config = dict(
    hidden_size=128,
    head_dim=64,
    norm='rmsnorm',
    init='normal',
    beta1=0.9,
    decay_fraction=0.932,
    batch_tokens=16384,
    max_steps=8417,
)
Each number is 50 + 15 x the weight over its row's rms, rounded and kept within 0 to 99. Layers, rows and columns count from 0. The size before them is the row's rms in percent of the matrix's.

# layer 12 attention query, 128x128, rms 0.0659, rows 26-80, columns 0-127
084:52 51 53 48 54 49 20 36 45 31 34 64 53 04 39 55 51 85 44 55 68 42 48 42 64 48 57 41 52 47 56 65 75 79 37 17 61 52 55 52 51 45 68 63 46 59 47 38 49 56 48 43 14 59 59 42 51 29 64 56 84 16 55 69 52 33 59 55 34 38 30 35 35 62 72 58 39 31 60 55 60 54 43 50 71 59 38 65 72 27 62 60 68 42 51 69 37 65 32 29 25 55 73 64 22 52 35 21 47 42 61 54 76 16 47 52 43 55 62 51 49 68 53 58 53 55 45 30
083:43 50 41 59 39 38 40 38 41 33 49 43 55 60 51 51 29 40 53 64 62 73 59 42 41 50 56 47 50 72 35 63 23 73 54 51 34 58 60 22 45 42 67 65 62 38 42 60 48 42 65 37 74 51 25 69 46 38 63 56 47 78 29 40 25 44 64 77 51 24 52 34 22 48 64 56 82 61 87 65 60 74 70 64 56 57 67 54 09 26 54 39 90 25 51 50 59 56 44 64 33 42 54 48 42 56 53 63 56 47 50 42 32 75 48 38 48 50 70 58 25 39 57 31 42 76 31 64
088:65 46 52 64 88 58 56 46 64 43 54 54 40 69 32 48 68 47 58 36 27 18 42 42 53 42 47 29 67 36 76 18 49 39 49 52 56 36 38 60 37 62 62 72 72 44 68 52 51 60 51 57 62 60 49 65 72 53 67 54 72 61 63 57 35 64 40 38 64 57 39 72 41 31 76 29 48 70 25 75 49 68 33 45 32 45 41 61 55 66 54 56 50 52 44 62 40 45 73 93 53 41 39 39 50 89 76 34 54 62 52 46 59 39 55 43 71 99 45 45 42 32 40 56 55 53 69 33
093:53 50 56 68 46 67 39 53 46 42 45 46 73 54 25 50 35 71 69 51 74 60 68 51 64 33 69 30 56 41 64 12 39 79 56 70 47 62 41 39 43 52 53 09 47 19 55 38 59 24 59 38 18 51 53 35 10 19 40 77 52 52 56 33 42 43 56 67 43 28 53 49 38 69 55 56 53 72 67 28 39 36 63 48 56 50 59 49 73 39 52 28 52 63 51 49 49 65 64 36 54 46 63 36 57 35 45 26 56 62 44 35 71 38 59 55 20 45 26 35 47 51 65 35 51 17 54 57
093:62 61 63 67 64 23 53 58 33 67 58 63 39 47 42 56 74 28 33 43 57 26 49 38 13 76 57 70 64 47 41 51 58 43 56 50 27 48 65 54 47 68 54 67 35 80 46 52 55 62 51 28 38 52 36 62 70 42 49 39 22 43 52 22 28 70 41 41 49 55 56 55 74 54 72 56 59 59 49 55 78 47 25 56 68 57 00 69 42 42 57 63 68 55 35 64 63 43 83 47 52 50 50 40 48 70 92 63 50 61 64 61 57 62 37 39 48 66 65 62 39 30 63 45 36 68 35 52
093:53 48 32 57 64 54 61 52 75 53 29 28 32 43 41 56 57 48 51 45 56 43 42 31 46 44 54 44 59 75 64 51 32 40 20 48 63 64 59 65 54 65 63 44 57 49 50 67 43 63 18 72 56 81 45 36 54 68 78 71 46 53 67 50 57 55 36 68 39 70 57 39 58 50 42 21 25 84 34 60 53 40 51 42 72 48 58 65 57 62 48 48 07 47 37 69 35 64 41 88 42 52 37 42 29 78 45 45 53 55 23 62 57 08 76 57 48 72 44 50 45 21 53 51 53 45 49 33
116:54 25 54 36 37 62 41 54 44 58 45 67 41 53 62 32 14 32 65 68 75 54 57 58 33 69 55 67 32 64 64 72 42 29 41 36 60 60 38 06 69 73 56 46 56 53 46 22 70 68 34 69 62 83 50 42 48 35 37 35 49 46 47 38 28 50 49 81 36 43 57 50 64 79 39 59 55 44 37 50 35 73 64 56 56 43 72 66 51 58 54 48 68 33 29 59 45 68 28 61 46 74 30 69 41 59 38 33 46 52 63 36 61 55 45 38 59 43 82 50 61 29 63 75 32 49 29 51
106:62 52 55 31 47 55 33 48 33 39 52 58 49 28 64 34 16 39 50 55 68 46 29 29 36 77 39 76 29 54 58 69 50 32 48 38 59 70 37 43 58 48 57 54 68 55 37 34 69 69 24 29 51 68 50 25 44 36 52 37 34 35 43 45 40 54 51 59 36 44 42 64 58 48 37 49 53 67 53 46 45 59 47 42 72 60 68 53 27 99 54 20 69 27 42 68 57 44 50 73 46 57 43 43 21 70 36 40 58 64 24 43 38 72 50 47 51 25 85 53 66 45 68 49 39 56 18 61
111:47 47 52 32 47 64 35 65 35 53 52 75 43 55 64 41 27 22 30 48 61 44 35 54 40 64 51 61 28 65 71 61 61 25 33 44 41 73 40 11 71 73 56 37 60 32 44 42 55 62 35 45 58 72 48 50 41 58 50 49 52 29 59 49 54 62 51 46 54 54 47 41 57 71 45 63 76 55 43 30 19 67 76 54 32 56 59 73 34 83 45 41 74 37 39 74 51 55 40 49 54 57 43 48 53 41 53 09 55 46 76 53 61 58 68 32 52 22 85 45 57 33 74 61 47 37 13 50
093:71 43 51 66 57 59 54 52 38 45 44 42 74 48 48 46 48 89 64 73 49 62 68 47 66 44 67 56 43 31 32 45 36 47 50 70 33 49 69 58 40 32 30 43 46 19 21 56 35 31 40 45 46 48 86 47 55 24 39 49 65 74 60 66 34 33 41 72 47 33 53 38 62 58 51 46 21 43 69 49 76 60 23 29 50 43 42 62 75 43 58 26 35 46 51 52 38 46 64 34 54 57 50 38 57 59 16 63 32 51 32 51 63 55 57 54 49 57 11 22 33 63 15 43 27 64 56 64
108:66 49 60 53 52 45 51 54 55 38 56 62 71 56 51 46 27 81 38 72 47 56 66 55 54 39 46 41 28 49 17 53 51 46 33 64 51 42 63 46 56 24 13 54 42 31 13 71 28 40 39 30 54 63 46 33 56 30 27 62 53 90 69 56 39 35 43 55 62 30 58 49 44 65 42 53 46 31 55 42 57 67 65 40 44 32 77 50 53 65 39 27 60 44 37 41 29 54 33 49 83 51 48 74 49 52 20 48 36 55 45 45 50 36 69 55 77 62 38 07 42 78 31 58 44 62 36 45
099:28 48 39 17 50 66 63 56 72 61 35 44 48 49 30 73 62 00 57 32 68 37 06 36 41 63 45 73 67 60 80 42 49 53 49 61 50 60 46 53 53 81 85 48 61 40 81 54 62 47 54 55 57 44 49 51 55 62 75 33 44 32 41 48 53 61 44 36 25 84 42 44 49 32 53 44 52 54 46 70 40 45 53 74 36 59 57 54 56 39 23 45 69 54 71 60 69 36 53 55 40 37 43 34 48 58 54 46 74 46 44 52 60 43 35 52 45 44 62 74 70 37 73 45 68 38 69 66
113:69 41 62 43 53 56 36 59 31 27 64 66 66 78 71 68 19 72 41 71 38 52 82 68 57 51 55 57 12 53 51 70 45 33 45 44 50 61 66 31 48 62 27 25 34 25 26 49 43 37 32 34 71 41 55 46 36 62 18 51 63 62 58 59 49 40 28 62 50 25 57 38 63 70 44 51 48 44 55 36 40 78 42 56 44 38 68 43 44 66 49 50 70 43 31 36 24 74 35 47 59 81 32 69 59 46 35 34 37 55 44 54 51 57 73 49 61 33 41 30 31 50 31 65 36 34 46 41
089:28 52 34 32 57 60 52 65 57 47 34 70 54 66 30 60 66 08 35 47 43 47 33 63 13 69 50 77 62 55 68 48 80 39 31 57 51 65 45 35 61 73 73 44 33 55 52 34 61 44 55 41 75 49 50 95 69 73 35 54 34 23 66 49 46 60 37 24 36 62 40 54 87 62 35 60 52 64 61 63 37 67 39 44 46 64 44 52 51 43 29 52 78 41 33 48 36 61 64 59 70 65 40 33 60 41 63 34 47 46 55 59 39 69 49 42 40 22 59 54 61 48 58 64 49 46 72 64
089:18 21 49 56 71 26 60 60 45 87 61 23 43 11 40 40 44 36 70 38 63 61 45 21 67 38 63 27 47 47 24 25 40 72 29 37 66 40 45 38 44 38 45 93 58 72 36 21 48 34 49 38 30 46 35 45 48 50 55 46 27 85 53 37 53 42 55 43 70 48 55 41 35 59 50 30 76 43 42 37 61 32 68 61 44 27 45 43 58 46 37 58 59 49 26 30 53 34 53 42 54 28 55 62 43 53 73 50 43 31 44 56 48 50 19 43 51 61 42 46 47 44 46 49 62 56 50 44
118:42 42 41 38 52 60 54 44 62 46 62 32 43 38 28 23 67 31 66 33 56 52 29 39 44 56 34 45 74 23 52 18 68 47 49 53 60 41 49 82 47 48 61 81 44 70 59 55 46 59 70 67 55 49 78 69 63 48 60 47 49 28 39 51 33 49 74 48 40 62 59 76 48 24 70 30 31 56 30 87 45 34 36 38 37 58 26 50 76 36 71 61 37 61 70 71 62 33 48 44 46 55 68 23 37 70 52 34 76 27 70 49 68 31 36 48 41 47 61 53 69 47 60 39 64 63 63 59
097:68 43 65 38 49 52 42 67 29 19 52 33 56 66 50 64 47 67 27 53 55 32 66 61 53 62 45 55 25 26 42 61 38 55 43 41 43 66 58 24 60 51 24 31 40 54 21 09 53 54 56 05 45 50 68 48 42 24 40 38 59 73 41 38 54 57 42 64 68 45 47 29 67 47 29 48 62 30 55 50 55 60 41 58 35 48 80 62 29 52 49 36 65 36 23 53 48 55 65 43 52 51 38 66 54 36 32 57 15 56 34 48 61 73 36 45 52 67 67 61 13 51 31 46 45 38 18 42
110:41 58 54 72 36 46 18 54 40 57 35 59 56 47 72 72 53 69 56 42 36 35 45 31 59 44 41 34 50 80 60 61 52 53 59 30 49 66 52 41 42 61 55 72 34 61 45 36 67 24 75 60 46 54 68 61 43 59 58 19 41 23 33 85 80 38 34 55 56 41 23 62 78 57 90 71 24 59 56 28 32 40 23 49 64 59 23 34 58 33 45 58 65 55 26 52 52 53 66 39 25 69 80 33 48 50 51 55 57 62 44 63 50 54 59 57 34 43 58 44 52 54 55 56 61 80 57 49
093:88 52 73 61 47 35 49 48 36 23 50 55 44 51 74 72 53 60 57 73 50 15 94 53 53 54 39 47 40 52 54 66 27 44 70 59 51 69 60 34 62 54 35 22 40 47 32 41 51 56 44 29 48 70 42 43 55 20 36 50 62 58 67 38 42 49 32 51 41 22 59 45 49 58 59 58 65 56 66 22 55 79 26 44 53 48 60 63 29 69 57 35 83 41 43 66 34 56 46 61 38 58 59 64 55 63 62 63 28 85 54 64 57 73 64 43 57 62 30 49 25 49 38 67 29 40 37 55
083:10 44 47 54 42 43 24 33 63 77 30 64 48 47 68 31 60 54 60 36 23 56 48 69 27 38 45 55 58 64 45 48 47 67 55 21 41 38 42 25 67 22 55 65 41 51 47 53 45 54 57 49 47 70 60 68 52 75 40 31 58 29 28 78 58 45 77 42 53 65 30 53 62 72 49 47 52 35 57 79 53 47 56 42 66 46 27 73 60 19 35 67 53 60 37 54 56 53 51 52 35 63 38 45 49 26 38 60 23 24 90 58 42 46 34 51 15 24 56 45 45 61 61 49 55 67 60 59
110:60 67 65 65 38 34 48 51 29 47 52 46 36 74 55 27 62 70 58 69 46 48 68 28 34 41 37 52 44 74 43 86 59 44 55 65 52 59 45 33 20 39 48 58 58 44 27 63 49 57 39 71 69 46 77 67 55 62 50 29 46 68 50 37 40 51 47 54 51 44 66 42 31 49 25 68 67 86 68 41 39 75 44 51 66 39 78 42 26 60 52 59 53 33 39 37 41 57 65 52 51 61 58 66 54 58 69 65 39 67 28 56 06 61 74 64 39 62 30 66 47 68 58 35 19 66 37 27
128:33 68 30 78 27 54 54 35 56 58 34 26 67 38 35 61 71 54 50 41 45 67 29 23 55 36 62 50 80 52 59 35 51 80 40 51 42 44 45 60 57 40 64 82 76 29 62 60 52 30 62 56 33 41 63 50 39 69 80 61 65 56 44 56 49 37 46 48 58 48 38 67 36 38 79 37 52 49 49 53 55 60 45 36 58 70 44 12 80 35 48 64 43 68 69 33 55 43 61 34 30 34 89 28 43 49 52 46 71 37 50 53 37 53 57 50 13 29 48 56 66 45 68 34 56 71 54 42
083:43 64 16 43 59 72 56 55 67 79 51 57 53 43 42 04 64 42 53 57 42 88 35 56 30 34 45 65 59 53 45 43 64 43 42 48 46 49 36 76 41 54 63 66 55 67 78 71 53 64 37 74 39 57 67 55 66 84 46 52 45 29 26 47 45 46 60 46 48 76 39 74 44 53 19 36 51 51 37 71 57 33 64 55 52 58 45 50 74 27 53 49 14 63 73 61 58 40 48 36 55 55 35 35 43 40 30 50 60 35 52 53 31 36 56 45 49 39 49 57 85 67 68 37 76 48 47 26
094:39 61 37 83 60 40 40 42 59 65 26 49 54 42 61 66 79 81 51 43 81 41 15 54 47 45 49 22 53 55 56 38 66 51 47 45 50 67 44 26 63 32 70 52 33 71 39 56 70 31 72 56 22 50 59 56 59 56 51 31 48 54 38 57 78 35 53 42 77 43 65 59 68 45 52 45 33 57 54 43 39 25 49 38 58 45 32 29 47 26 51 67 63 56 34 46 38 43 68 63 51 62 69 45 36 67 38 57 79 46 59 67 64 27 30 75 45 71 41 54 65 47 59 40 66 72 81 20
084:75 60 58 44 50 33 39 42 39 33 54 70 28 57 56 43 52 46 58 47 70 19 63 34 80 59 54 33 29 73 31 69 44 26 46 69 42 50 43 52 61 70 53 49 60 34 31 56 51 43 77 76 70 66 46 56 69 35 49 43 23 86 56 61 49 61 50 71 64 50 50 34 43 51 57 62 19 37 60 49 49 55 57 54 50 45 68 42 12 70 50 54 75 27 54 53 73 47 64 68 41 47 47 68 53 51 63 73 38 64 19 34 48 71 63 48 60 53 72 47 36 62 50 54 56 92 27 62
099:30 39 64 35 45 49 49 35 11 45 57 25 58 44 44 71 53 18 45 36 80 67 61 39 52 42 39 13 58 48 40 48 47 47 46 90 48 40 62 63 20 34 57 49 48 55 40 42 59 51 60 55 51 37 60 58 50 25 62 47 44 43 59 49 40 38 57 79 58 28 54 71 54 43 63 71 54 33 58 00 40 49 35 64 36 60 62 43 54 46 68 70 45 37 48 57 37 43 58 38 53 47 84 39 45 43 78 59 56 49 63 42 89 36 57 56 36 40 46 30 53 57 65 55 64 66 54 72
088:12 33 59 35 32 53 40 65 64 25 36 85 58 36 35 54 42 35 45 57 24 51 43 64 51 57 50 83 44 48 49 63 63 66 76 53 21 36 64 36 53 29 46 35 15 63 70 43 44 71 63 36 30 35 27 52 33 78 30 56 46 54 26 59 65 48 60 37 41 59 29 54 52 53 29 72 58 66 55 47 36 50 77 79 48 38 61 51 15 45 28 42 36 59 58 54 47 40 43 52 59 46 47 56 64 19 40 48 50 55 54 44 44 79 33 40 81 58 61 49 67 62 64 51 56 41 52 47
112:58 47 53 51 35 49 45 32 63 50 24 57 44 65 53 56 44 43 78 54 30 40 59 60 70 47 40 69 40 33 32 74 63 56 54 35 57 44 17 43 64 36 36 03 51 33 54 37 44 42 69 29 37 55 38 44 48 24 37 68 60 65 47 53 64 43 47 23 65 50 29 53 42 45 54 44 11 32 54 41 52 37 51 22 59 42 54 33 57 65 20 58 63 60 42 37 56 57 50 48 52 68 34 71 34 33 53 51 48 50 63 61 54 65 35 54 58 00 27 52 40 87 50 43 47 42 87 58
093:43 33 38 63 39 76 46 66 58 15 61 37 59 52 21 27 35 68 59 31 58 61 57 47 57 31 54 63 53 40 60 24 55 41 39 55 48 34 54 58 42 50 44 41 43 40 34 30 53 69 45 50 41 45 60 42 16 61 54 83 65 29 57 47 39 46 51 78 39 65 41 52 51 33 31 43 77 93 57 59 48 56 47 35 52 42 57 55 55 50 63 20 00 57 62 57 38 36 38 42 58 49 54 17 50 62 28 12 42 46 34 31 59 54 72 54 40 58 54 78 62 46 58 43 46 30 49 38
082:35 50 65 19 52 75 38 60 53 59 54 70 57 48 41 60 30 58 33 59 70 75 38 51 52 43 53 32 45 79 60 45 78 70 43 34 42 48 43 34 49 40 65 55 59 64 54 41 78 34 45 46 27 70 71 40 43 56 47 42 48 20 77 74 67 46 62 69 57 41 45 45 54 67 37 50 34 33 59 49 40 58 64 50 56 19 55 66 41 28 46 08 38 41 57 79 45 53 63 54 36 39 47 43 84 58 00 51 53 52 57 46 61 49 62 45 18 68 66 55 37 38 53 38 54 28 51 32
111:20 53 53 57 41 37 32 27 42 47 44 62 50 43 46 42 46 50 44 48 36 52 41 37 65 88 45 49 23 69 57 74 59 37 46 52 64 56 65 33 27 19 50 50 25 45 47 29 39 66 39 98 64 60 47 35 52 42 83 21 72 47 44 55 77 35 26 52 73 43 24 58 70 56 49 65 10 68 37 51 46 50 51 51 63 62 66 39 48 46 50 64 42 38 51 48 29 48 55 58 28 79 69 56 46 57 50 56 35 53 31 37 53 38 59 48 53 52 55 85 51 40 30 66 37 49 70 31
095:41 48 51 14 67 39 58 32 64 50 44 67 48 43 67 44 67 35 45 52 67 26 26 62 30 63 26 36 38 76 51 58 48 47 57 51 34 67 60 40 53 41 60 65 56 77 58 53 53 50 67 70 71 91 24 61 41 61 45 41 35 62 29 73 38 50 65 32 52 48 51 53 68 38 46 64 32 41 44 70 39 41 73 49 53 52 47 56 14 42 21 40 28 30 56 65 51 32 47 90 71 45 43 54 38 57 54 82 38 51 49 45 39 71 71 69 70 74 72 47 45 55 40 47 60 77 47 49
109:68 44 36 19 78 51 42 66 64 76 56 72 40 68 81 41 77 40 45 54 70 45 38 81 31 20 58 36 52 58 28 52 38 37 31 55 46 49 26 53 54 99 57 45 65 72 69 74 53 55 47 45 64 43 66 68 71 61 32 48 55 49 39 56 79 43 43 46 39 55 73 54 50 40 29 56 29 24 52 52 47 57 41 38 32 45 33 52 41 44 59 67 55 61 71 55 74 45 43 32 58 32 26 41 62 45 40 61 31 67 65 53 65 57 57 57 67 67 57 39 64 53 44 50 72 56 46 29
090:39 58 50 49 54 38 58 44 20 43 35 35 48 51 62 37 30 15 56 57 35 52 48 48 72 52 64 81 43 61 41 50 33 30 53 51 60 24 40 69 55 41 52 69 64 31 33 31 23 53 65 68 65 64 42 67 71 58 58 56 44 34 21 47 42 37 58 66 43 67 28 46 37 67 83 36 42 46 68 26 73 59 78 59 34 62 72 48 49 48 78 64 37 21 29 63 46 56 47 44 52 60 36 47 25 42 60 73 49 24 22 39 51 34 47 37 70 47 57 36 55 71 33 67 53 62 39 74
084:42 58 50 47 43 64 51 57 49 53 72 77 46 72 44 13 39 79 58 45 23 60 43 92 48 64 36 86 67 88 48 71 26 50 26 21 65 28 50 57 64 75 22 58 38 46 52 51 59 64 28 63 35 72 47 42 57 32 45 58 47 41 30 59 44 54 62 75 41 54 57 23 68 64 26 36 48 33 47 60 44 31 48 42 35 35 49 56 45 64 47 41 39 48 67 58 62 59 17 48 41 44 29 67 38 51 29 45 69 65 57 43 46 59 67 34 67 34 55 49 58 54 66 51 66 56 42 48
104:43 56 56 69 39 41 37 46 62 44 24 47 55 46 41 70 34 87 70 44 79 43 46 58 54 49 42 26 46 54 64 52 44 85 46 37 53 75 39 15 57 11 59 47 22 40 35 30 55 32 60 39 18 60 43 34 41 13 51 66 47 78 43 54 53 33 55 38 54 29 47 36 54 40 65 58 40 35 68 34 58 40 52 24 72 28 62 54 39 50 41 42 73 46 29 22 51 63 56 44 33 49 84 71 35 36 31 44 51 49 54 60 58 54 50 56 21 56 37 49 36 65 47 46 43 66 57 41
093:70 41 65 74 41 65 45 40 76 58 50 46 43 60 44 64 21 90 59 53 57 38 54 54 40 54 49 33 47 66 62 51 62 63 62 57 65 46 52 57 50 34 46 44 74 53 29 64 67 49 52 53 35 44 53 56 45 30 54 71 37 50 63 41 19 43 67 57 45 33 71 33 34 53 63 46 69 48 59 51 47 56 37 30 74 38 55 42 35 52 76 13 66 26 14 40 46 62 39 66 43 44 60 61 67 56 37 44 64 50 36 37 41 21 31 53 68 82 87 48 38 74 71 54 36 40 46 86
097:56 51 69 49 55 69 51 71 45 27 38 62 48 55 36 55 45 56 40 34 77 45 23 55 38 45 55 61 50 70 47 42 57 55 43 68 52 42 37 38 43 67 51 58 43 71 21 38 64 50 53 39 36 39 33 49 40 79 49 47 14 57 40 39 37 71 60 45 21 55 56 42 58 43 67 75 69 63 47 48 43 42 62 57 70 45 68 48 12 56 56 41 16 37 51 64 66 31 43 78 61 39 40 47 51 70 59 36 49 61 29 35 61 45 67 56 81 96 89 59 45 35 54 45 59 68 17 52
112:54 36 48 63 54 43 78 42 40 41 55 10 33 37 54 50 69 72 60 24 45 75 39 21 23 41 38 48 62 31 38 53 39 68 59 66 46 31 50 67 46 57 47 74 51 60 62 41 41 28 45 46 43 34 70 47 55 57 61 78 48 49 54 51 46 21 68 65 63 53 43 61 49 38 82 60 37 31 59 52 79 66 56 68 48 61 39 50 80 32 55 80 36 45 66 41 36 57 73 03 53 31 68 25 43 51 29 77 61 50 26 45 33 65 64 49 50 39 41 54 66 46 49 52 52 60 58 38
100:54 48 70 27 49 50 46 73 58 67 61 65 75 63 46 45 33 45 46 84 57 77 56 71 56 59 39 38 29 54 44 73 58 62 71 33 21 48 45 24 67 43 60 23 41 42 21 45 30 49 38 41 74 62 54 48 42 47 31 37 74 57 70 47 38 36 30 61 76 41 48 45 39 55 28 63 41 36 34 63 28 72 50 38 52 45 60 47 33 51 35 43 60 33 32 61 53 66 37 57 41 34 41 62 47 65 44 30 20 74 53 66 41 69 58 16 67 38 49 17 39 53 28 56 24 48 42 64
098:44 52 47 60 47 43 51 66 29 69 58 58 70 65 44 43 24 47 27 75 37 61 64 56 28 59 60 49 47 52 41 73 44 46 43 27 15 68 45 28 80 48 60 25 64 36 36 55 19 46 42 35 69 63 45 58 43 57 27 45 74 64 57 46 54 62 23 47 56 20 65 54 36 69 34 40 35 48 27 46 52 44 43 47 40 55 54 62 45 70 42 34 62 55 48 49 46 63 37 72 61 51 30 76 43 56 58 16 40 56 66 67 37 63 45 00 58 44 49 35 29 54 31 71 28 48 26 44
100:66 59 39 74 50 49 45 41 77 67 27 29 54 20 39 54 50 67 59 28 40 50 85 56 30 34 42 44 42 56 34 53 31 61 74 56 60 29 45 58 38 34 48 45 48 44 54 36 67 59 57 67 43 28 85 41 46 55 72 57 72 60 26 51 49 51 65 46 40 46 44 41 47 36 54 54 44 56 83 76 60 52 34 59 67 21 31 47 54 32 83 69 33 55 46 49 55 30 47 19 24 44 69 43 53 52 68 76 47 49 59 19 25 31 67 46 31 51 49 75 71 40 75 55 51 51 45 44
104:48 63 78 43 49 43 43 53 32 56 38 25 45 46 59 27 51 83 43 29 42 51 22 49 79 38 34 30 43 37 31 45 25 65 40 45 27 52 47 64 72 42 46 54 59 48 57 65 61 40 56 79 34 34 57 23 53 35 72 62 47 71 48 25 36 41 39 82 71 48 24 50 41 52 41 51 47 27 40 47 40 48 49 78 37 43 46 26 51 63 43 41 36 75 52 50 87 70 75 40 50 32 54 41 66 35 47 52 52 42 38 58 63 77 57 51 61 72 15 60 54 52 59 16 55 47 66 51
107:41 41 27 89 28 32 54 40 62 80 43 30 43 46 34 42 50 52 55 30 61 41 49 31 61 58 39 29 59 83 58 29 71 55 44 51 64 47 37 82 55 51 57 62 62 22 56 50 58 44 65 80 56 49 51 45 55 63 70 51 07 26 75 76 65 46 61 31 53 48 43 44 54 44 43 61 64 57 58 70 78 33 30 31 56 29 27 33 44 38 64 35 36 68 58 58 58 32 75 42 31 51 54 32 62 28 51 64 56 53 60 48 50 70 59 43 47 50 69 69 55 32 71 40 62 69 41 51
095:60 36 59 38 39 40 47 69 25 40 65 61 66 67 32 37 55 50 64 44 48 56 65 41 49 45 47 60 63 22 42 67 13 28 55 49 65 47 83 95 58 56 42 27 24 69 54 33 50 67 61 25 79 46 47 40 63 33 22 52 66 56 49 20 63 52 33 74 29 68 64 49 47 35 54 43 31 56 44 38 26 62 32 52 19 53 53 52 47 83 40 55 32 42 50 63 25 39 55 31 49 53 42 45 65 51 27 43 30 49 44 41 48 43 41 52 65 56 51 30 58 58 19 53 27 40 54 59
102:71 45 25 47 50 40 41 55 47 34 70 49 65 41 50 48 46 40 50 71 45 47 76 58 41 73 59 66 35 02 52 40 28 57 31 46 53 58 76 58 41 76 32 42 20 66 47 64 26 61 40 30 61 42 43 42 52 32 34 44 80 40 30 39 58 47 25 69 58 39 35 49 48 35 43 34 50 38 53 52 28 72 47 51 35 43 68 70 60 73 36 61 58 25 37 35 18 53 36 54 42 56 51 50 29 56 31 46 49 51 64 17 89 48 47 55 57 51 55 24 63 47 19 51 39 37 49 30
100:33 42 48 63 58 41 61 42 61 67 45 53 00 79 34 53 47 28 48 55 63 65 23 51 42 61 60 55 68 54 71 54 46 19 61 57 66 57 52 63 47 55 69 57 53 57 67 44 61 40 48 68 44 32 24 49 72 59 66 32 23 13 44 53 46 42 55 42 55 57 30 61 43 37 50 41 76 45 43 58 53 33 44 40 63 48 58 41 44 49 77 65 74 40 59 56 32 36 81 65 43 52 45 32 28 42 69 60 70 56 64 38 40 93 45 51 33 44 93 66 42 57 68 58 72 52 59 62
103:34 42 47 31 75 52 61 59 42 65 60 53 59 53 46 37 57 41 60 89 36 55 40 71 49 64 50 43 48 47 55 60 53 30 35 46 43 65 68 60 63 76 26 26 29 74 44 56 46 51 49 45 55 49 27 63 72 46 36 65 29 49 84 30 31 72 42 60 54 61 54 45 65 54 32 69 56 58 39 45 52 82 39 40 39 51 75 71 26 59 15 51 43 37 24 61 41 35 26 68 58 48 32 44 63 55 25 55 30 55 59 82 60 58 17 51 74 25 49 52 56 53 20 52 53 66 35 47
102:62 37 54 59 73 59 53 72 46 41 61 40 62 53 47 51 47 66 43 50 38 32 52 56 41 45 38 74 44 48 69 58 21 49 75 49 56 43 29 30 37 51 45 39 48 84 56 27 57 62 57 54 44 31 42 29 90 51 44 58 37 42 32 49 31 72 53 58 35 53 34 59 62 44 46 47 57 65 59 72 74 45 86 44 24 24 49 51 50 68 54 97 31 50 32 53 49 29 43 62 35 57 58 59 29 74 58 50 58 59 40 28 48 31 24 41 69 34 76 21 65 39 48 64 70 75 47 59
094:50 32 37 40 61 45 73 75 56 67 38 60 43 47 64 50 38 24 46 55 36 56 56 69 33 45 61 45 64 35 42 78 28 45 71 48 65 50 62 37 70 54 52 54 26 65 46 51 27 46 50 32 56 65 36 80 53 64 38 57 49 59 71 53 57 54 32 51 21 54 59 33 41 49 32 29 50 35 33 34 54 65 28 51 47 58 77 59 32 50 42 43 53 22 36 35 34 35 30 52 40 62 09 56 50 43 40 36 46 71 52 71 48 91 57 30 57 37 47 45 53 51 28 98 23 63 40 34
120:54 39 35 65 44 32 28 41 30 45 44 30 34 35 72 65 48 74 48 16 68 36 60 29 31 54 55 45 60 43 39 39 89 52 50 73 72 40 53 61 61 59 54 57 24 32 44 56 41 40 72 58 48 33 62 54 67 73 66 56 68 56 68 50 65 52 65 50 53 59 40 65 65 40 62 24 42 90 44 66 74 34 49 59 55 46 30 59 91 18 71 62 36 65 63 54 63 38 76 49 36 69 58 56 42 44 52 42 56 54 47 37 31 36 44 36 59 60 40 47 49 39 60 48 28 67 82 46
101:37 62 61 71 43 36 47 23 70 65 19 66 63 29 43 52 64 53 35 42 46 44 43 51 70 50 39 47 41 75 59 62 74 62 51 80 60 53 33 56 67 35 69 83 62 29 53 62 34 48 68 53 45 54 72 39 33 28 60 65 10 34 49 70 56 45 44 48 47 52 47 52 35 66 34 82 41 69 62 19 60 42 70 48 57 67 30 18 45 26 50 64 50 54 51 51 64 37 58 48 55 60 59 41 45 43 25 46 67 42 46 49 42 57 58 64 53 24 34 72 71 62 68 30 72 27 36 34
103:61 34 60 49 49 83 55 60 46 21 65 60 66 54 52 74 71 84 72 57 34 40 69 63 39 46 29 46 60 35 65 33 64 60 59 89 51 40 45 40 37 41 43 31 43 72 38 53 49 65 54 44 76 62 41 54 58 35 29 70 40 68 64 51 41 60 68 43 41 58 55 47 43 60 56 56 31 52 66 51 52 44 83 49 50 57 50 68 50 24 40 91 39 55 62 69 54 21 50 50 45 68 27 78 51 60 60 48 38 55 08 48 51 17 43 53 69 42 29 32 65 48 59 66 55 45 68 59
093:48 46 52 54 43 42 30 66 54 69 60 60 45 62 22 39 38 53 58 43 69 53 40 26 52 23 50 47 64 54 56 58 54 25 54 49 64 38 36 59 35 39 56 46 71 48 76 35 80 38 58 52 69 52 47 49 31 58 58 76 38 36 53 72 62 49 67 33 50 63 66 75 67 37 80 70 79 61 70 51 45 43 72 49 50 64 28 19 49 39 44 48 63 59 43 72 62 61 84 41 47 45 43 54 67 50 23 54 47 29 63 47 49 20 10 68 33 56 64 73 46 39 69 36 78 67 62 70
092:74 40 65 45 48 25 25 57 24 49 74 38 57 70 41 59 67 29 54 67 36 31 62 47 49 57 62 29 47 37 61 54 55 30 59 41 52 35 61 58 47 47 28 14 57 61 23 45 28 69 41 39 77 62 48 35 56 47 34 52 49 35 60 30 62 81 43 57 62 64 71 49 58 54 28 23 75 59 34 53 38 58 39 59 11 26 46 60 40 60 56 40 63 56 46 77 48 68 61 56 43 64 46 73 58 63 72 44 35 76 66 60 53 66 36 42 68 72 55 35 37 44 40 71 21 48 61 66